config.yaml
d_mlp: 1024
norm: "layernorm"
init_std_qkv: 0.0209
init_std_o: 0.00523
lr: 0.00064
seq_len: 1024
doc_mask: false
steps: 8877
dataset: "wikipedia_en"
Each number is 500 + 25 x the weight over its row's rms, rounded and kept within 0 to 999. Layers, rows and columns count from 0. Numbers have three digits each. The size before them is the row's rms in percent of the matrix's.

# gate: layer 3 MLP gate, 1024x512, rms 0.0398, rows 704-720, columns 256-383
# up: layer 3 MLP up, 1024x512, rms 0.0401, rows 704-719, columns 256-383
# down: layer 3 MLP down (transposed), 1024x512, rms 0.0364, rows 704-719, columns 256-383
gate704 099:522507492484513498540507501454536519498482525505510508512477503503485477461478483533472496453505540531488508468509485547521518494515488509509498520518481493485468438471521542490488482540562460501479455473511519505510513531539469531484485508457537485523482447518493499506510492453442533550498509488492495517486498493491462508525513512520482473544456493470495527477482507502481502510506
up704 099:513488534513527515478467521493467512513530513485481533467500496489495487484461512486465541515467483513539527471469457500479534444484520505482499505423534507488484500462479494494481511535504469522556520500533536510536522506508454497456522477491482489475447535447507548516489500469497513516527507502511504471476472482519503551499480492500506500495450482489493459477499511495487505494492
down704 099:494536491514497442525492454499508525488477511534497536496522508508494529459511504531467516485512480500558484546481506525473469501502486485443490520512528512491520495523510494500537487532484483496423459504478500469458477474484512495527526482465526501506512472498480474484451522502485512491489512452535486518496488510524496472518498516468542518525527510488507525510536472453534460491511
gate705 101:506511447541493511529514476537513472490483523506513530516542524510548532501491520459482456510509475521501496539479504473514470515486499529469505466470464531492498512494437503502512457463503534496468468532483504463492481484505525516542535514458504518538526483486509528504511514510472491512516507512497504566501461496502503515497527460499427476546511515539506464510509481463462525496500
up705 099:492466508483492493528483491493493487516505549496511438480480488477509501513457516490521515435530505511518498523523480559465531559493494564505502486544516481527522511511524489497501479515508486489513504492501491480491475517460439519500481511516523512467476478515512453515509479532478506514509494475496496461458508495518486460501521500510527472489490508571514531496506521486460527481478
down705 097:551482503516513506459529542489528528517498475540525562489474504507506509474495532470490481454488471510467473479493537486506491510450494486497482518540480480464536493481461540481521520475489513514534545503519477503490486522457518482468503526507532489508494517517485504524538511550496511496507507475503514551528486506498486574517449489476480555482477507501520502522525504525494495473469
gate706 102:515528535496541494546509500483521488522516494515497511537503486495479504506496465535549457485531495512490524533510461495503524470519535540541547489519515532519517530538489522523505475475524522432516518514548519496491519442462498464537501487547502525497514485517480462509492480508502533505555511480515472500519463527496503429539532540493487522517499502470490501501512513504512490509490
up706 104:487544473501503513474508489526528467514494511514520478509510531511502454535445487540469495529525440492486490528504518527509474481458505509468508497500490534497502533507497531488522517491527498492465526468515477517511461507527515515496476492448473482510500513480502523487490492476498486487529469501492486506467463491530519501484458478512477498480468490536526530456498471491475512523483
down706 103:516495525488522441521552542467484495521517522509512508539517482502500495465467534498535487457513508537494484478511431505523533505500506521484472526521471506502494465486518538545478484558517495476531533515477503523494500467532499529480498476483537543473462466448465477501558501514470520465473538502530505495497538493462456513509483500526506503450469497466497564501485483484500519497515
gate707 102:533512465481477472548473528492521461468485532533538456477487485498529512518511509489516478562544543483485500478511531511541510469517487482508545464516478521527513492496482507513514563484499510492494500508519508502498519476502502480463517480499497500496520507535492500468450542499505538489528518453476491486524502481512534528528551496540441526498496535524483531491528527497488510496485
up707 109:485510485519515512519497482439485494476525464489444584486511523476491494484533457461480506529473496501546564508523493485489480536501485517515521487492532519472550501481507495511513467507507515505471507460484504522481516504528449521542471427476530520478508518509532527523524486479488518495488541551539514505528500473496481454478503511502477519486505471537527494490517517523460506503511
down707 106:489502492470464496549510500535501484451503537509523475461501462501519487509517502462484464502504508494482459494488519523512479463515508521481535503527491514489516500483497555492452519485539509480490509517507509483518514490470507447503557541551470514526484479529518512503497534501472492470511477451490489485497512506514530518536571518506522492455483500490492526516478556495483497523433
gate708 097:498517469508450481546502487545511485508491514517501507521529472502484545460460488518465488456485502506485473504551512485492478444513518491515487504521565511521458506476514506519480522546488506455478480515488492508504469486518505523526506507509500500512505537519507472496538504534541508540493491495497483534479499498515527500485476530473484481519515520501473551498532473466506491486536
up708 096:473544493493516486527492495532534474466465462517470479516548496500497482501518479536533440537505509480460477491526501516528519540487462474489524523504497584488478471565455449536470496523514490516499460519489493464514460524472509539504432473490508515518540477546507524545514518527519492494492524523483506484466437530497491533478552548505506515485478555522532520526470481523525479492504
down708 099:540514485510500483470515485501520542467490506532484498472522470499443450510501495502515525504482518602473485456499509459518498505493544518514461435505473482514480476483486496477472475521528489489485515478479515477520521484517509479506519471460502533495522502482517495477506504483482534496513501505487520527511525491522510540473494506483496521478484440499490519516520483500461495525491
gate709 097:525489528494486497553536526522497523515484513530531501449481487558502514535456508524517471493493492520506503518518541510475526512570506512535513515464532499512467458528509495492476440513536502514492497531472434495487465553494515477523478523503541493504467493508477508521472514498541513480491509487518498503503516512458539535504499537555510483531487511497502499503490490488500517516520
up709 096:507530500517509498489509499515502487485448520547480469503481513490512476508496483474531473487485493543507458488489523489518511468541512491488466535460483518500510486471504469514499479472500458491536526474460510504481479502479526550522511499486482487496472480506512489503513473455443498485470506493515491525455530507482518552486464505489485596514505512507507527452495529546477498491526
down709 097:504507500501523486459517549488532552483457553512512504499528470506511536514476491496448498562504458511510496507520499487479521523465483437502493552506518506462512502522507511515519513526441458507444510513477499510522448475509511498458516542476523461528486459486495449460505479538541470497531507493515525448474519503472518511515541503528505450464475483558496533489512487513534517522498
gate710 093:503527525449500488521456496529459520516499490470511496486509494526560490481464479499505524503513520493533510520472504546539479476512555550498495509480483490490483470521464501492510515513503496522506472501497531506477475510453485514530498487505505510442484505440490523540541484500513483477462506523527515520490496517515562513511497508520535511537504490469535484507453534497506474497497
up710 094:506488466534472480521518504472545499486536504480511557495515480511550499493513524523498471531489495499543482506510484491499503522483487481534517540514543530497496475469523515521478520525479455525477487547490488485510505494528485452528498482536543522470483505538524517472524461497516542491565521494509519488486550525453504450526554498493489470471511514496487502502471437502524508516491
down710 091:470501502536567482535466511554473494496507454468528495501463502487523520493553511509520489527502531494502519484462529516512491509536509600531440495488501514488495502489454489495539518483523510462509464464520526516497547528474521533512528495542527496498519523457496490514475508471512478478477506497461527471501497546538518506483465550515464490502495505502527522541508520493487459485496
gate711 104:525492490489506460519501483512499541494468488469538462519472478509505478498505503501533497501497540508560505508490476438501504523460474527532506478506442503516546530494506505489509507463532489531504474528463488481499479487479512450487483534466488527495502533540525522493493488526531538481498490495489528549531541516516493480495430499488496494482519466481537527538472520497480481488523
up711 103:516522478544554489534513491470452451441470509544478516472524500504482517479501574531526516531469548487531517501519523519479507539501519515483493507485475475471515487504460465483505495493479508463474471493486501490527524483484497512472459511522483507455526531468454513518489474523514495478491532536491497510503503484550516572517461509500526509466526522469539526468528451498499501504473
down711 103:481534483498460495542505503500478481508488515486534517518505517478499490504472532524494523489527527479532484486465478475489473506527476505491458480508535475502555501505463507535491533478477544480493461517507479497460502471508486543486476478490481532538524479510501467466497475492501474529536529492511493473516502487494501521516478586515455518540500531472489536458499516490475526503477
gate712 100:492504497503511474475517475510476494537521495514490455541548451522549475506529506498486517521534492493495487448518462513490522543508496486528491515481503486436554491565492501482523508487519467512514504506538487459435512504495503470499525516513540532475527467497529522453498523530542492473481465501532505485542514508478489502516496525501531505522538489513499499516499506502478500503486
up712 099:541503505509472460549530486473526497459475480464512509544505516539487468528544529513505463482512468518525444517499555507510461528504457464507515470521487512547485510480509471524530519503441459519479495508506498491529461513499502500460524477526462472487466482482492527521543536472532512509507519519543522477489472453529529533492511484513534502468490553500464502508499504504493518507512
down712 096:468481520436482460496529497531508466469469508465538481504493492537494476465501558550470513479529475462525441472514559530484467514485485475490475471535503492534507476471486555498518506512481429510520463519507483507478506513486531523480451515501514504515507501488506465484501506533512496499487495484489512536517443517488467556508493488474509445487549498516486503520481466468535488493514
gate713 096:532524512501529531523479482530547520534492496514468484520534480515446480516519508495520490461508510510536541537470450502544548529535483514494514498482508514503540540497487468460571516531504501486474500483530489489499491543536461492492553493501463473499504486495496479499498489504509510520508463490499451495543490514523494479490518480509517522515496453517497498481493485487516494512508
up713 095:493491533489489523526498518490501495513533507536473498467498491524499523517504536508483506520512455517465500565487506491504505475485507534442497535484490485470516496564506536502482496461485488497534480511521478466502476518473492474507494512503526509504524519498519521515488450544492527516491529501488514488520489459492505523470554501509476528491514495476451520478488516509477495500538
down713 096:533540460468463485480495465496501512541462513452498478453509505499507514502522451509482482508507541443472536494477543524484455507470523493530493474479489491550506465505473479505504464481498552501526497497549512523540493523469478517543481498529473512530517529522487515506485527492511478489511504493498489487525474522525496463491474505470519473541503476505537521503487545447500508507495
gate714 099:486457481472532504433478522491528451546513540486499528493516512474509492515478469512459492525523498543505551518518486519433484516503497526518488502507509510486535483466496481529472507503496531471469449531502519504515519515500513541473477524485500499479514515516517527498508477479506488510496504510492525528465458468526506555515500476525503497502468472527526484495527530496528480510493
up714 099:504473502501512473496479546489528519492467530463517471541497489504501467523516499510473509498471467485502508530520513477556465491495468507510547497515531498521510487468513483486510510497495445457532508512518454526533503529475522495509482533491503479479503476509506517513500495517557534480531476475532496490491543473498482496472497541474492472511467475452438500466509517444522528445505
down714 101:517530528477518478514476491508550549515517516519534533517518526515452530498501515494465477534538496514516536512488506532527527499491480489423458499532514534490506513512508521564519495460499482508520513497501518530477503518499490486528485472462508488437444493527516520475511539505527522464465499517505491533465498494463486498467534486490532504474478480502476501475511517481521453544514
gate715 103:479516497473522507486490511489463552545521511529485510496503533478498465455516464509481506491472427528468536490505515505456506535501516512539503506478463525504521510514507468513503506486535489503517520504487489518498512507520508469474510484524502529507499499470508479475468478494528495470525482459465490529520498538530568494537507495506496481525483478509501515481480513504490517490495
up715 106:552510490454516513508451493467509556506523481503454486489506529515476498485522536456480453495458500461500519548461527510487518454532514493491468488469536451462481570496468477519473469498469518487518499484493504495497491518513533528508549482493479533527489518512497474511523522486529507475515495496492506566465455507514527486525461479464530522522484518424483479495503473470514508488493
down715 101:482533491482496506503500501502492460498543473519491487472550523504521484468483541491483506504478515495489542506482497482543486497487508473547490508543468441483485528490456455483510532493487512470512455498500540488528497547517490519475576495498490499493498490531459536531530490471517523490527528527549531520464496525483533497511496473495536483539506475489511481486507489472496533472482
gate716 093:564491461492515519489506485485520480520519528473478512495458481468523521505508506491469510512497484508542486482481494509507471506517486450512502508531450472535495542464471528519511508475491494479467484511501485479480496507507520517503522525482487512540477473511523526502554462478516475505509522531500523558502504530486511458525482495529505453488449550476509496515518459492447534503524
up716 095:475481451489498495503503491534507480515554540522491508521480472447517498507550442516509472542516481522490528491527503452525514523511517481562500525505480510538481488542533486525523540495508526514484473467508523508499513478534488456484497494522566481505515551495493494497468498458533492490490486510496481527534496503505499446490479455429484505487487463509497505486503495503467522540504
down716 094:487511498483519464498498516502472488509470488517510475499495528532521500504469549493506507450481531489488476492496485538492489485474501499470489470526542498532508496502496543501481482491448502511538522492523502483466498496537483516521507524510465483496500487504555483467558541529467491538523512490519476465501517483529579497452507512502522476501488468499459497504529548490554498484503
gate717 092:491488474512526486494564487468485519484491530473509476501509480516525491469500522508488484482472516545542506511523490522461543465500492434498500500477503533485520480528469471501509506472490451544490522471481482498455499575497497464502507489492503553488490532495518541494511523508514503479507528531544538541496476498544456478522509505475478497457532475505497444478478515519519461518470
up717 093:473485522482501476450520460515471508533476526525563487521526522500510481489502503508522504442515487496495464472494509464498503507471512479496449520473488460522551505500493514493547515510494535532508478535497472473463507480536476518494489522444511533458473538504470496532474492548502523530481450499517510464468509505505513523514466448498493479561474495541494494497500454447481509511524
down717 094:543509502468502491464471459475483506450479495435518496531500494526462501444545516464495498503472509531502510523511503532476524493532487526477542501490525495534477526477538504506512489486518490539473523548510484531477521551498495520511488511496499502491494422498482485522482478508536514488504516498505502495498502511515515505466521492470486512527492457523504459510550532517465494507487
gate718 104:462478476518536470467480495476525495525513532553502493487486497472495498502497528495482491505502509513482489534516490480482520496483489500459497546486523522516496498519451498510520546497508488498491483459503501540532489479513512510496502483537498543476492460476480543441492511504524518543515499497483484487486532510458510509468473475463461485484547515472486505543531517518519498521487
up718 107:514504469462528468491506500512481508487544517469493490501515441472491508525529517459421523444476488499463504482492504530466510482510520497491475500515490541534487495507485483491471490517542491504501474486475507510502503520497476510524489538492497479437505509447544483478475543514544495498500520550491483489481528483488527550540500531510539491489500492480499480498510503480540487496482
down718 109:495523515515505542501469512515500501505497510553491517492523476501481510520499487498506453485491525500512491487506462464489515502460493519512508528543515490513512487517480514495506498466510450490504472485491505525501480534528502509497477507488490507493550480516502500514542487532494542500518493552493482455464522536476526488513510495470530499471528501476487483532526525524518465526501
gate719 100:483475517485442496534498501480506496507536531507459494495492490549518493493437465523493463559518505474538516499468514503471531495496449525477533504527510473480515483473520485535507474555528491487518551498529471481483530476490510483504467539502561521463554505502487481487505513507492497522517468473530501506476514509501506509469474565509508520461519525470462475521498454464501496482528
up719 099:488482508463523490478493474489506531525511502503495499473470506487478515504471511458520504467492536502462510520488521491457524507471507520475523491492477516520492545491487512464497531503529506508483499493505490467496511478522539473512462495484466502504511538521481521460548501505535514521504462489513476537519517490503492502495488452498494456496508494534515488475464522531557517464515
down719 098:556493500468506497536531494525502491495486515504516462494547482492505537498525509456522523497511515488550474524528506496536536489486516494493471490467496474497496521507496462497487515480504533482538493503494498528495535456514496474474521498505498509537466513524452508481536488539516492443511462503489539514479497521470510461486504495540522519470508539498470492540478481498463541531467
gate720 091:506522495528524467518517520470484507499465503457479489499500506477535533522447482536537509486478465503490522504461489553497482529492482519515483536479491491522486497518553539527482511469514493526521495538526522507507509513456506441490506472527533481514473536503544501488490477502469554512478466480576518475540491508487457517552555488485482469504499489478478453454481468528448506507462